From a checkpoint of a small transformer trained on Wikipedia.
Size: 12 layers, 4 heads of 32.
Architecture: RMSNorm before and after each block, rotary positions, no biases in attention or MLP, tied embeddings, capped logits.
Training: a variant of Muon for these matrices, 97M tokens, 11828 steps.
Each number is 128 + 24 x the weight over its row's rms, rounded and kept within 0 to 255. Layers, rows and columns count from 0. The size above them is the row's rms in percent of the matrix's.

# layer 5 attention output (transposed), 128x128, rms 0.0714, rows 73-95, columns 0-127
size [109 123 108 104 100 114 101 119 109 121 114 115 107 115 118 117 107 113 129 113 118 117 106]
[[112 117 139 124 115 162 102 161 164 146 121 113 161 149 121 137 136  83 129 134 154 130 115 116 192 165 140  89 120 174 150 138 116 120 180  87 148  83  84  97 115  97 141  73 108 123 139 130 123 154  96 136 116  95 129 104 129 138  97  98 150 101 124  93 151 143 138 127 110 205 130 120 158 138 155 139 134 141 152  84 117 135  98 184 167 149 119 132 116 121 129  83 123 127 130 157 123 139  91 152 134 112 124 142 134  96 152 112 120 127 110 122 113 124 134 124 126 119 130 134 157  92 114 113 139 156 104 139]
 [ 90 133 103 112  86 137 182 119 143 153 140 158 146 118 138 130 124 109  71  99 157 106 105 136 174 174 122 154 111 116 125 124 163 143 111 136 128 125 146 104 125  75 178 140 120 162 121 125 191  87 135 139 127 136 117 113 129 153 114 136 167 152 118  96 132 155 132 159 110 149 107 172 127 130  71  95 158 128 109 112 148 114 114 111 128 132  86  96 102 137  88 130 139 131 160 151 114 168 154 157 141 117 134 136  83 120  85 119 155 145 108 129 124 128 143 134 120 115 146 120 110 156  99  94 118 150 131 124]
 [126 119 130 116 145 133 102 107 169 147 126 167 148 182 166 106 122  82 114 160  97 185 106 123  98 123 157 117 107 131 119 162 114 144  99 167  89  59 132 144 196 106 131 132 117 123 121 101 111 121  98 117 130 108 118 153 135 137 161 145 114 137 110 147 108 122 143 132 106 197 143 155 116 132 133 127 122 115 161 134 131 140 112 119 115 119 153 116 167 118 124 106 118 100 134 124 117 159 124 137 106 125 136 112 134 120 135 104 116 100 139 157 146 106 115 120  78 123 159 125 203 109 123 134 124  85 101 147]
 [116 149  92 123 136 132 158  99 112 151  90 150 123 128 123 165 148 119 112 138 112 133 141 111 119 168 110 138 118  92 151  99 143 134 110  97 160 124 141 109 114 135 122 111 108  99 131 159 172 117 127 139 123 142 142  81 125 103 129 166 120 111 146 124 148 119 145 142 175  84  97 144 106 111 117 145 125 113 117 153 110 138 136 169 111 151 148 133  79 115 123 102  78 131  93 136 181 128  89 129 102  83 104 119 136 146  96  83 181 115 188 103 179 128 154 143 121 100 121 137 124 187 124 149 136 130 122 126]
 [125 105  92 131  99 116 127 103  96 120 142  62 164 166 140 129 141 143 162  86 106 142 112 113 151 114 137  73 125 165  95 124 112 102 166 134 132  81 156 108 110 167 119 143 127  93  86 109 128 128 143 165 113 130 117  96 161 136 100 151 154 130  92 175 150  93  72 125 155 106 151 134 156  94 157  94  98 158 115 136 110 125 116 137 170 112 164 113 123 161  96 121 146 140 100  91 144 106 138 142 123 110 153 140 141 120 123 133 133  98 151 133 152 140  94 127 131 131 124 146 149 120 136 150 116  94 144 117]
 [ 99 117 128 159 166 139 156 107 130 114 137 143 106 165 109 155 143 144 117 139 118 120  79 112 138 176 126 134 117 110 121 126  54 149 151 122 105 147 173 107 124 134 124 157 181 118 126 152 146 161 120 116 125 159 133 155 191 150 118 170 109 128 124 118 106 121 120 101 120 133 141 136 130 114 104 157 113 114 147 122 107 145 172 176  97 183 114 159 138 100 125 145 134  93 171 102 104  98 116 139 120 136 151 156 136 124 122 139 156  87 166 153 150 114 139 168 174 125  98 130 131 129 148 122 162 114 112 141]
 [105  93 140 106 140 138 112 167 144 116 159 127 102 130 165 126 154 131 136 108 130 117 126 120 113 135 123 195 175 118 124 149 113 127 119 169 119 111  98 141  61 126 150 112  99 127 105 145 128 124 126  97 141 115 142 138 119 132 125 150 151 135 101 134 106 167 104 107  71  96 166 131  84 125 116 141 108 135  97 142 143 120 146  63 115 117 147 115 164 131 141 141 151  91 113 154 130 131 113  98  83 137 108 136 157 171 113 156 110 144 145 127  93 136 112 165 133 159 116  56 123 126 151 116 145 137 169 111]
 [159 153 124 134 109 106  91 142  90  99 133 127 112  98 106  86 141 146 125 123 175 100 120 113 150 132 116 127 124 101 133 131 129 175 143 142  91 154 127 184 126 138 120 151 123 118  69 139 116 146 144 135 146 113 117 163 123 112 153 109 132 132 195 110 109 138 159 127 152 100 107 118 140 115 114 159 105 123 111 135 131 107 151 136 170 129  67 148 161 164 141 105 123 117 148 145 105 146 118 119 158 103 113 117 106 116 133 191 175 116 148  95  81 140 114 107  80 155 104 141 154 122 146 168 118 127 118 121]
 [145 131 142 143 151 156 162 137 121 118 134 132 149 121 106 137 148 126 148 171 160  96 124 129 138 145  97 132 128 135 117 121 123 171 144 126 145 139 163  96 114 123 145 109 162 139 113 167 132 100 166 102 139 168 128 120 145 122  85 151 146 119 197 135  75  94 151 142 145 119 130 120 142 136 115 135 144  86  92 118  91 130  96 123 149  84 147 149 185 117 105  95  94 144 112 169 157 128 148  79 193  76 131 135 129 121 124 137 120  66 126 114 124 117 136 119 128 115 102 115 102 142 149 130 139 154 113 133]
 [136 112 124 158 135 145 128 129 119 117 118 171 137 117 131 106 112 126 120 187 146 103 150 141 155 151 134 152 131 140 124  95 146 138 108 152 116 147 110 127 129  99 132 126 110  93 161 138 144 138 125 137 117 142 142 113  93 135 145 103 117  89 159 132 115 156 144 143 135 130 129 108  89 134 126 134 112 100 174  70 135 147 135 141 115 163 132 130 113 154 130  82 133 165 183 154 109 130 138 150 152 136 114 159 162 175 107 129  93 116 158 126 135 117 118 179 163 113 107 159  71  62 167 135 118 145 142  63]
 [148 117 118 114 115 118 172 109 100 129 112 156 102 142 108 128 148  92 157 117  99 103 117 150 168 160  96 132 140 158 121 107 126 150 134 137 115 108 144 152 108 123 109  91 137 122 126 136 138 115 165 145 116 134 108 108 112 115 146 122 104 142 105  91 152  78 175 164 183 103 109  89 161 129 185 142 117 122 133 173 146 138 119 162  99 112  81 134 137 149 128 145 126  93 121 135 138 134 145  94 148 133 152  59 138 115 124 142 104 113 137 108 192 114 109 155 163 108 115 121 152 130 165 145 126 122 174 134]
 [187 131 132 135 100 141 107  92  97 109 128 147 156 123 133 100  98 110  98 128 134 153 116 106 102 186  95 135 132 143 186 147 146 134  96 162 146 153 139 143 123 123 116 138  93 184 172 105 103  96 113 135 146 107 138 170 149 115 110 105 149 134 108 147 158  99  90 136  92 130 109 133 144 121 148 188 130 144 124 152 126 151 141 159 115 145 149 137 127 156 128 125 119 160 118 113 146 146 121 182 148 137 121 117 133 142 134 130  88  92 136 145  86 151 144 142 133 159 115 122 160 114 164 157 175 117 150 105]
 [171  87 184 134 133 150 121 119 132 142 142 121 137 147 117  83 114 110 168  71 151 142 175 110 133 138 165  95 117 135 113 144 131 180 133 139 137 111  92 136 116 150  91 125 167 120 150 115 117 106 174 126 167 159  91 117 136 103 154 118 147 127 162  95 100 176 167 135 107 152 130 162 148 159 102 170 152 107 106 131 127 143 130  99 114 121 142  79 123 110 168 160 137 125 139 146 112 120 134 114 114 108 121 114 121 130 132 125 172 155 119 106 132  89 131 108 140 150  97 120 121 134  97 119 131  97 132  85]
 [142 148 128 125  92 137 107 102 139 111 149 122 103 110 198 148  88 100 128 164 137 138 109 129 148 156 143 154 145 124 106 130 187 106 134 161 141 144 138 109 149 117 115 133 120 117 123 153 143 106 131 151 167  90 129 119 132 179 129 136 143  95 173  89  91 132 155 131 135 117 127  69 129 141 135 123 116 124 147 134 172 134  94 132 133 142 102 137 106 155 147 123 138 114 141 155 147 108 162 105 122 110 119 149 101 150  79 117 134 101  85 103 101 156 106 178 117  95 174  96 150 126 152 115 167 156 112 154]
 [132 111 153 165 147 134  98 159 134 138 111 126 132 132  91 102 141  89 143 126 124 116 102  80 174 122  96 138 171 145 114 160 118  89 108 144 128 111 147 198  87 124 129 152  90 102 105  95  94 118 115 120 111 141 131  74 122  90 151 153 148 129 124  98 133 138 124 148 150 114 147 119 120 158 143 155 103 136 166  99 134 116 137 111 188 126 114 123 140 148 105 111  94 136 121 160 111 176 104 100 113 144 128 106 161 139 150 110 108 167 135 113 132 142 120 119 114  94 125 169 105  80 115 124 140 160 151 146]
 [122 136 114 161 129  93 107 204 101 131  92 143 122  80 167 127 207 162 116 129  93 132  96  95 127 117 119 142 169 113 102 155 141 136 157 138 110 167  90 119 146 119 109 139 110 105 155 118 130 138 124 117 114 133 111 110 130 105 123 105 127 128 144 122 126 170 115  94 115 116 134 123 171  99 154 120 105 156 159 104 100 128  69 113 105 139  95 107  94 154 115 115 174 156 121 130 101 117 127 128 154 128 111 135 119 124 141 152 128 134 134 119 146  93 156 114 155 112 144 102 113 154 113 114 172 121 149  84]
 [128 125 135 138 119 115 152  85 150 153 109 132 156 148 136 118 108 116 112 102 122 156 121 148 160 172 116 152 148 131 147 137 119 127 117  80 179  85 109 119 204 136 116 150 138 122 128 127 137 119 114 124  94 117 129  93 116  94 104 103 115 153 143 113 134 139 136 110 142  96  72 108 117 154 184 150 112 127  99 112 172 157 124 120 113 141 134 169 113 108 127  75 107 138 127 142  84 121 165 128 118 117  89 111 135  84 167 110 158 137  95 147 133 127 110 153 101 109 121 138 126 154 138  75 119  89 108 102]
 [142 132 151 130 101 113 143 130 180 108  85 133 177 103 119 153  99 114 129  75 103 131 147 106 125  84 154 140 119 136 112 111 121 116 114 114 159 136 136 100 123 129 117 139 121 142 157  72 136 133 124 124 167 127 156 145 123 164 107 175  47 114 122  99 146 128 126 116 137 137 170 138 134 133 119 181 112  95 135 157  82 117 119  93 136 115 152 135 128 128 122 109 145 132 109 128 110 134 171 144 180 146 145 137 146 131 124 134 180 137 125 127 125 155 108 109  97 157 121 155 183 101 131 183 134 142 138 127]
 [134 100 159 140 132 136 144 126 142 134 116 123 104 194 152 113 117 143 136 119 117 145 116 110 120 109 114 139  70 130 135 161  89 144 127 129  62 116 152 103 135 112 124 139 155 137 116 134 130 104 112 178 129 108 158 159 147 130 165 152 117 145 160 108 167 128 135 123 108 136 100 148 141 140 131  91 165 124 107 169 128 139 152 105 136 173 113 106 118 160 158 159 174 133  83 136 108 108 138  95 119 132  85 134 138 130 125 142  92 136 132  93 136 115 145 168 137 110  89 132 103 131 149  60 102 110  77 145]
 [109 150 104 173  80 126 154 127 161 107 153 143 132 134 148 155 152 168  98 107 133 114  93 158 140  97 103  96 123 134 169 129 120 120 119 142 116 149 162 146 122 113 121 102 165 142 137 136 100 123 141 158 155 104 138 108 189 142 112 154 128 141 150 144 159 178 124 169 143 129 126 104 143 166 114 115 183 124 107 126 138 117 111 108 112 117  96 153 141 140  87 155 111 131 138 105 129  94 130 149 170 123 133  85 181 118  92 102 118 167 102 140 154 139 103 127 150  97 181 103 123 154 147 128 140 141 146 116]
 [136 117 117 142 121 157 109 162 108 145  76  92 177 125  82  94 161 107 108 122 123 131  92 126 115  97 171 136 106 149 125 110 143 125 128 155 115  96 152 116 143 113 101 127  72 132 124  72 150 120 137 115 182 165 115 148 142 118 127 139 145 145 117 135 142 108 102 152 145 164 151 120 115 128 140 107 101 127 173 120 133 125  89 157 101 102  93  93 149 108 123 107 118  94 109 144 143 130 133 129 131  89 151 111 111 131 120 123 155 120 116  98 130 144  63 153 133 139 143  94 152 118 161  83 162 103  99  97]
 [114 143 154 136 119 105 156 149 175 116 157 160 165 106 136 120 134 168  92 128 135 129 142 109 149 131 129 109  76 154 122 140 152 124 194 123 126 101 107 134 117 131 164 149 137 142 111 106 151 129 116  73 104 156 155 149 101  87 119 124 127 117 129 121 121 145 137 155 123 124 122 136 105 107  97 132 149 132 148 170 123  98 159 122 126 110 126 157 136 137 162 169 152 123  72 135  70  88 146 120 111 128 140 156  70 107 130 140 132 117 136 149 123 110 109 154 128 134 104 122 136  80 177 104 179  90 127 113]
 [125 162 117 132 160 129 148 100 110 166 129 148 168  91 171 104 124  93 199 133 114 156 123 111 127 100 129 183 133  86 142 146 104 153 122 132  98 146 132 106 167 132 173 136 118  78 152 110 132 128 134 143 107 118 166 156 140  68 105 183 140 140 123 127 135 124 148 145 111 168 154 131 135 116 134 127 125 102 116 124 124 124 128 160 122 119 157 143 161 127 105 152 166 143 146  96 164 127 120 109 130 108 112  83 114  92 147  99 164 109 122 125 124 155 132 109 146  96 133 105  85 108 122 104 151 143 160 131]]
# layer 5 attention value, 128x128, rms 0.0428, rows 74-95, columns 0-127
size [114 106  96  93 105 102 113 111 109 113 108 104 111 110 108 104 106 126 110 115 113 101]
[[159 116  89 157  82 134 186 108 139 137 138 111 119 152 120 150 111 117  88 119 132 101 154 123 139 126 200  88 134 118 125 143 103 165 112 110 162 110  85 128 137 136 126 114 116  92 157 154 101 134 172 143 142 131  95 133 168 115 120 143 169 153 114 121 140  86  62 107 132  97 114  93 162 164 113 119 132 104 110 138 151 130 127 157 155 136 137 130  95 119  93 126 128 134 103  89 172 127 150 141 129 147  94 113 108 108 114 117 157 141 145 119 156 169 114 118 138 154 139 138  96 146  92 128 153 116 129 121]
 [116 102  99 153 162 131 133 160 139 150 123 116 149 159  84 140 160  85 146 150 165 123 126  88 135 124 110 112 214 124 112 142 147 134 151 156 159  84 110  87 117 125 142 146  74  54 114 144 103 135 107 111 131 174 160 101 154 144 128 131 114 120 146 157 118 123 189 132 117 112 108 118 112 135 110 154 123 157 141 105 145 126 157 155 146 129 130 131 149 142 106 132 159 123 113 167  93 135 163 125 107 109 115 159 140 135 116  98  99 120 124 135 120 107 119  99 120 158 145 143 158 129 159 130 137 129 118 154]
 [157 160 165  77 164 107 133  94 128  84 141  90 130  92 169 154 142 112 129 116 143  97 125 160 104 130 131  96 101  90  96 107 111 142 108 120 107 116 133  78  86  97 140 105 129 117 160 137 114 144 128 134 149 136 187 120 139 147 136 133 147 152 136 113 122 133 119 114 130 109 135 115 113 149 149 114 129 143 106 155  74 102 117 112 118 131 105 157  96 154 126 128 119 148 133 152 133 120  98 131 120 108 139 165 140 110  98 124 155 161 162 100  95 130 101 111 135 116 127  46  78 154 102 107  96 140 122 142]
 [142 149 124 118 142 124  74 114 134 126  82 101 101 187 149  91 130 150 153 117 143 122 138  74 109 117 146 106  84  97 107 150 142 134 174 132  76 137 105 164 153 158 172 130 118 110 160 153 119 148 122 162 110 107 124 136 147  90 124 140 145 168 118 181 133 164 144 113 138 151 119 129 138 119 174 161 128 115 141  65 130 100  98 153 109 146 123 143 128 110 143 135 117 136 154 159 121 164 114 113 127 144 126 127  94 115 173 140 134 147 123 147 120 116  83 125 108 106 113 142 131 142 135 170 161 126 138 148]
 [103 128 118  90 109 118 172  85 156  85 163 136 122 119 129 189 136 148 113 114 157 139 132 143 108 163  80 106 140  63 147 152 138 137 126  76 118 147 155 117 146  88 112 126 156 120 164 149 113 125 135 139 134 126 138 135 157 159 116 152  82 140 170 145 145 110 145 140 114 139 150 161 152 102 102 124 126 118 142  77 120  92 169 130 105 138 120 158 168 135 119 124 168  96 160 159  93 135 138 112 151 133 135 130 103 117 138 113 151 133 109 126 123 146 125 136  67 136 138 110 108 135 145  89 107 150 145 145]
 [105 123 125 133 100 108 137 169 122 135 120 142 148 115 141 155 130 168 131 148 121 158  90  83 205 122  96 127 100 109 120 124 138 134 140  94 170 103 152 139 129 153 123 125 122 157 113 108 130 119 169 117  92 146 100 154 127  94 147 150 129 135 131 117 127 150 101 143  68 123 122 176  88 148 114 114 138 152  80 105 165 153 137 102 142 115 127 118 135 127 111 140 124 116 113 138 172  73 116 103 139 151 136 116 119 124 132 162  92 124  93  86 149 114 118 156 174 155 145 132 121 115 135  85 150 175 123 102]
 [124 132 113 125 118 121 123 141 123 104 177 125 105 126 138 123  77 126 154  83 122 134 124 153 113  99 149 164 123 111 132 121 164 142  96 162 112 123 137 143 126 115  94 164 176 130 122 145 145 114 108 156 152 130 137 163 116 111 126 111 111 131 161  86 113 143 135  70 119  91 131 111 130 138 123 129 107 126 127 158 169 109 131 135 164 165 112  97 124 151 114 122 140 115 131  97 101 138 145 144 171 164 123 122 102 161 134 179 118  97 147 105  88 158 125 143 127 146  78  77 151  99 134 164 136 154  78  73]
 [ 72 156 136 118 155  94 119 128 115 106 161 137 104 154 162 146 124 136 163 133 107 140 140 140 130 144 126 135 127 126 126 142  86 141  94 111 120 140 135 149 140  86 119 107 224 132 161 172 118  91 165 123  98 102 173 155 131  93 160 101 129 126 115 128 118 127 107 157  60 150 111 122 118 146 112 137 124 147 105 192 146 109 111 115 125 116 122 154 136 113 139 126 106  99 143 116 138 113 179 125 171 128 108 148 153 133 146 146 149 145 110 127 123 121 143 137  98  92 121 102 138 167 122 161 134 120 112 110]
 [101 142 143 131  93 108 109 109 148  73 203 171 148  76 147 137 120 105 120 156 141 138 140 122 127 153 129 130 137 108 120 126 136 135 112 110 121 128 129 142 140 118 122  97 155  98 129 121  83 141 144 146 115 126 114 136 108  99 106 107 117  50 115  95 132 119 135 139 119 130 109 135 177 143 114 111 100 126 154 148 129 150 137 137 111 114 151  95 106 142 130 147  95 123 128 138 158 106 134 188 122 114 140 127 124 135  79 114 140  84  88 104 118 138 131 142 130 105 131  98 119  83 114 103 147  43 146 108]
 [153 120 119 127 161 109 138  74 141 124 117 144  84  94 143  98 112 113 198  84 146 144 122 164 144 164 135 135  98 102 124 150 141 142 123 113  89 158 107  88 135 159 112 124 115  88 159 151 123 123 119 149 100  91 145 115 103 105 135 143 114 133 134 133 148 176 180 181 132 127 137 125 138 157 170 124 135 126  92 152 114 108 140 141 134 133  70 133 173 147 112 123  99 148 122 134 123 132 171  91 119 124 171 137 137 102 101 168 107 116 130 113 130 119 164 140 119  97 111 127 108 124 130 131  93 126 160 132]
 [165  87 143 145 156 180 126  88  92  98 169 129 168 129 141 105 120 138 109 138 127 147 124 125 130 143  80 115 164 145 151 148 139 143 152 145 136 153 176  98 108 135 118 142 108 149 131 109 116 125 113  97 142 107 131 130 140 142 126 117 112 113 150 153 121 141  88  98  64 122 111 132 155 138 167 120 120 149 119 100 187  79 146 117 113 141 132 129 171 120 123  89  81 141 148 138 132 149 123 166 109  71 105 130 149 128 103 149 127 103 152  83  96 123 134 158 135 121 125 170 143 107 131 128 152 124 100  95]
 [122 118  86  95 119 127 130 124  95 160 143 119 101 110 121 146 115 125 127 130 120 127 119  88 136 157 167 124 119 147 131 154 135 125  75 136 164 144 117 109 132 144 144 148 125 138 128 152 107 162 135 127 119  92 103 162 149 165 113 130 155 109 139  92 177 136 144 121 105 142 163 150 141 136 145 129 169 140 104 106 101 133 109 141 112 153 146  95  92  99 151 130 113  75  87 150 126 145 161 137 105 127 156 135 131 160 134 149  74 124 138 173 141 106 185 151 153 161 108 127 191 149 115 140  90 150 121  76]
 [131 146 127 133 121 110 141 131 139 149 160 146 135 127 165 140 114 123 147 132 151 148 119 128 186 133 160 108 139 137 147 111 123 137 111 149 137  92 155 154 126  95 119  60 140 100 127 134 159 117 139 120 131 133 134  72  84 131 121 129 139  96  92 119 103  91 130 137 114 129  88  95  94 159 142 134 132  83  99 147 167 126  92 166 154  98 124 151 109 134 103 117  83 180  91 124 140 128 131 121 112 158 125 108 149 121 138 153 170 106  59  97  94 105 125 171 115 157 130 142 157  96 124 139 122 121 156 126]
 [ 87 138 137 108 151 129 150 151 145 181 136 148 138 111 135  98 100  86 129 138 146 103  96 106 117 137 136 240 116 108 117 141 134 142 122 137 111  93 110 125 130 185 152 134 117  95 156 121 117 133 147 112 125 126 134 134 124  92 129  98 172  94 131  95 176 150 129 163 134 125 147 114 121 103 125 152  82 122 139 142 140  90  90 104 120  88 138 119 136 141 140 108 156 110 121 111 166 142 134 115 127 141 127 147 153 160 119 131 104 124 177 107  96 113 107 135 136 112 121 115  84 101 134 116 172 131 111 138]
 [167 114 141 140  95 151 157 168 129 134 118 147 173 145 184 132 102 174 146  95  95 126 134 146 107 118 127 157  93  96 138 124 129 104 127 148 135 134 123 129 121  95 117 101 116 129 131  71 120 147 102 135 129 134  84 121 124 128 145 143  89 118 141 127 134 103 137 139 110 133 103 166 135 116 170 137 156 108 140 146 106 118 110 111 117 145 140 102 102 111 133 122 183 147  30 107 126 135 129 126 134 134 103 147 135 126 123  85 169  91 148 150 164 145 148 158 147 105  85 116 105 137 148 113 156 130 125 169]
 [171 106 119 131 131  84 144 149 137 135 118 110 136 127 118 149 111 124  74 109 123 104 104 179 149 140 124 131 143 106 131 104  91 115 142 147 157 139 137 110 152 205 126  89 133  82 110 123 100 127 137 115 144 143 124 108 100 146 108 109 161 101 164 120 101 111 160 202 156 100 156 100 166 109 159 149 121 115  95 153 123  97 137 115  93 138 127 146 115 137 162 121 106  80 126 139 101 151 100  99 124 100 112 123 141 158  97 156 134 118 138 150 127 113 114 105 129 111 134 108 142 115 132 133 113  72 119  93]
 [120 101 143 121 113 130 141 132 141 112 168 119 128 140  70 115 190 137 116 118 149 113 128 117 152 150 145 120 120 135 120 126 125 108 118 158 133 144 128 118 131 145 111 153 136 119 101 103 135 152 132 109 127 127 149 125 138 148 137 134 101 119 141 109 144 160 113  69 150 146 140 134 136 138 113 133  89 113  92 143 142 164  95 107 100 128 135 174 147 139 154  65 152 158 162 144 145  83 138 131 202 126 139 169 132 110 137 122  97 123 124 141 155 102 117 129 101 168 105 131 131  93 181 194 153 130 153  72]
 [116 133 116 136  91 140 117 153 109 104 108 150 113 119 118 178 162 129 125 131 124 165 108 105 121 136 120 116 165 161 146 173 129 107  90 147 109 125 136 143 155 120 124 106 107 155 123 108 128 135  95 155 110 139  92 130 161 143 117 157 129 182 125 172 165 129  95 134 148 130 114  97 140 148 139 131 183 142 107 127 111 125 164 111 106 123 134 146 104 137 120  64 137 109 119 204  95 170 140 115 147 125 119 145 117 166 105 172 105 157 133 146 167 131 134 145  88 119 151 142 134 120  90 102  86 110 148 113]
 [101  98 133 147 126 127 135 117 108 123 143 159  98 132 155 119 136 139 107 107 142 119 125 127 129 107 149 108 114 128 117 141 163 106 142 146 105 114 132 125 115  83  75 134 124 167 140 123 160 116 173 154  78 131 103 109 155 158 126 181 124 109 127 114 148 143 138 159 175 108 140 116 145 113 133 153 119 123  97 160 145  75 111 124 124 143 207  85  96 112  71 100 117 132 111 106 113  79 136 106 118 122 111 119 133 100 158  91 155 145 127 123 137 106 119  91  88  98 161 150 117 127  96 152 151 148 143 148]
 [133 137 120 147  98 153 120 120  95 141 114 129 113 134 126  89 131  88 150 113 121 122 149 132 172 129 113 110 143 122 103 105 138 135  92 150 157 146 130 112 105 193 118 148 122  62 166 129 135 120 114 100 112 172 158 155 113  87 156 126 141 147 125  87 152 125 153 145 116 137 123 129 133 107 151 178  93 154 139 106 136 125 105 162 146 126 155 157 141 149 129  81 118 152 105 167 170 145 188 128 121 120 113 164 118 108 126 111 181  84 141 137 137 139 111 136 111 151 109 164 132 144 163 166 120 133 127 163]
 [ 92 163  86 145  88 120 138 132 156 121 107 159 139 112  97 162 132 155 116  95 152 138 149 121 156 115  62 139 100 117 129 154 125 117 110 134 186 133 153 138 135 158 128 137 149 123 185 130 156 120 127  84 138 123 129 138 142 123 124 147 117 124 110 172 190 110 124  66 120 124 136 125 150 129 104 160 159 115 110 138  99 131 139 144 120 104 100 133 120 130 112 125 139 143 129 118 155 141 122 168 109 144 136 118  88 130 132 133  94  90 112 139 140 109 101 170 121  76  98 141 180 171 127 166 114 129 106 106]
 [166 103 109 121 121 130 125 156 147 139 106 134 155 134 159 163 139 106 133  87 110 184 131  97 140  72 139 129 144 136 124 161  87 133 139 119 124 158 108 141 118 118 141 129 140 108 200  78 132 109 115 117  94 131 166 160 138 123 156 165  50 101 104 137 121 141 131 133 138 148 132 107 146 121 114 122 103 165 118 147 100 128 157 107 104 115 160 126 152 114 146 187 130 127  95 132 111 120 109 124 144 151 118 100 143 125 150 122 156 141 161 115  98 129  91 108 127 122 129 144 127 141 136  70 148 136 177 148]]
# layer 5 attention query, 128x128, rms 0.048, rows 96-100, columns 0-127
size [ 86  82  98  95  98]
[[118 115 142 118 173 139 140 159  96 115 102  70 131  88 113 126 148 116 123 115 115 147  83  94  78 126 145 122 131 152 136 132 122  98 135 135 147 106 105 152 152 119 127 137 138 167 111 137 153 114 113 142 116 100 158 157  99 146 154 157 108 132 158  92 124 126  94 100 140 108 121 154 127 121  83 107 118 138 116 146 123 114 178 171 113 141 101  93 102  84 138 166 148 146 128  99  80 111 113 106 158 217 136 153 116 114 139 134 136  95 145 128 107 133 110 133 147 126 112 129 108  99 139 129 181 126 105 118]
 [ 89 104 108 156 119 120  99 133 192  96 160 140 107 116 158 113  92 159 129 155 130 144 114 133 133 115 124 111 103 111 108  85 128 116 125 137 111 141 137 151 165 152 143 194 121 157 120 124  93  95 106 141  80 114 155 145 136 120  96 142 125 115 127 155 152 126 133 113 118 155 172 140 135 124 146 123 131 183 106 122  95 164 116 172 107  93 136  90 131 137 118 143 115 134 127 144 140 116 141 141 139 159 141 109 126 105  75  86 160 137  96 103 126 111 149  85 100 122 160 122  92 147 128 172 130  88 132 101]
 [150 105 149 147 143 122 145 150 121  99 144 147  84 136 152 143 123 110 163 113 190 167 159 124 122 120  76 101  85 102 116  96  97 128 133 107  80 143 139 129 105 121 112 121 137 117 132 115 121 110 112 115 119 152 118 116 142 132 132  81 116 114 126 127 146 111 109 141 111 165 147  92 101 118 124 113 139  90  94 154 129  64  80  89 175 132 110 127 115 154 128  99 129 158 132 141 172 137 143 113 139  85 154 123  97 128 130 130  96 156 132 111  97 125 174  93  83 139 111 154 125 138 105 137 129  73 122 136]
 [142 139 163 119 108 121  94 135 149 151 105 128 151 114 133 128 166 125 117 129 161 111 123 105 121 118 141 153 157 135 135 153 136 139 123 145 171 148 105 132 166 128 186 144 109 150 111 125 135 139 140 110 124  78 145 115 119 142 136 162 111 136 163 109 108  97 154  72 138 111 119 166 119 153 167 137 122 130 164  57 110 146 142 198 120  90 147 131 152 122 112 128  87  97 114 124 117 107 153 150 106 157 126 147  95 144 127 173 150 107 142 154 122 183 114 159 169 129 160 142 113 106 160 116 134 150 128 106]
 [127 163 117 144 144 111 126 152 153  64 196 154 126 194 188 155 102 107 118 130 161 129 160 178 100 135 115 131 138 128  97  98 145 142 128 128 115 156 142 151 136 138 110 154 155  91 129  91 120 137 127 122 160 146 120 145 130 110 180 120 147 157 127 157 126 139 128 114 123 139 139 112  89 111 141 120 122 155  93 150 157 137 156 108 160 153 115  88 161 138 147 137 144 135 129 162 142 108 156 117 151  98 114  95 137 140 131 108  89 164 137 128 115  96 117 144  85 136 110 131 121 139 112 101  85 158 117 143]]
# layer 5 attention key, 128x128, rms 0.0504, rows 96-99, columns 0-127
size [ 81  82  88  92]
[[134 125 107 136 155  88 155 115 128 109 107  85  92 142 103 124 127 146 135 154 113 144 149 131  99  95 131 160  99 162 175 101 116 166 135 177 139  78  87 155 158 122 111 152 115 174 126 150  80 143 110 126  96 113  98 181 123  75 141 148 133 133 135 134 146 111 125 117 118 145 116 105 151 138 158 107 120 115 128 141 101 143  81 152 142 162 114 136 129 122 100 107 138 109 133 103 135 120 110  93  83 139 124 159  90 112 121 139 130 152 129  83 136 116  76 159 161 138 137 136 118 168 132  90 118 100 135 132]
 [140 139  67 141 115 145 144 124 158  80 141 127 108 159 105 113 168 125 102 126 110 149 159 158 146 133  86 129  91  92 102 145 121 108 101 123  92 130 167 116 116 119 125 121 131 110 133 110 121 138 164 101 123 133  74 141 122 141 158 114 139 122 131 144 148 137 142  74 143 122 133 158  72 109 101 124 149 167 157 178 110  84  96  82 143 122  82 119 119 147 125 124 121 109 103 111 133 164 110 114 149 145 106 136 125 126 112 137 119 159 157  83 103 113 100 136 124 146 132  93 160 141 109 109  80  96 147 109]
 [156 103 128  82 110 189 113 137 179 108 144 124 160 116 112 139 117 148 151 108 136 144 124 149 158 129 143 139 125 136 101 147 119 119 123 144 115 129  99 130 110 153 116  69 122 122 128 142 104 147 138 104 150 131 106 110  85 143 155 115 185 138 107 155 141 127 127 152  91 159 105 149 101 120 128 152 165 105 147 156 138 136 151  89 170 154 153  84 142 139 123 127 118 172 127  82 121 186 136 102 125 140 118 111 158 116 145 120  91 154 106 102 139 100  97 106  89 145 137 106 163 147 136  94 128 158 125 170]
 [113 133 116 139 111 139 135 128  79 146  93 123 128  49 145 118 125  85 114 142 110 130 132 118 109 135 141 144 119 153 134 156 132 120 131 118 115 141 150 143 175 124 157 137 132 135 140 128 129 116 108 152  80 117 116 128 124 141  84 145 131 100 111  81 121  93 107 134 166  98 153 122 121 136 139 119 140 141 153  90 121 117 121 149  60 153  68 159 101 122 127 144 121 117 100 120 122  89 103 151 105 142  98 108 105  82 138 129 126 109 136 147 111 153 136 169 164 128 143 147 102 144 121 180 191 143 164  93]]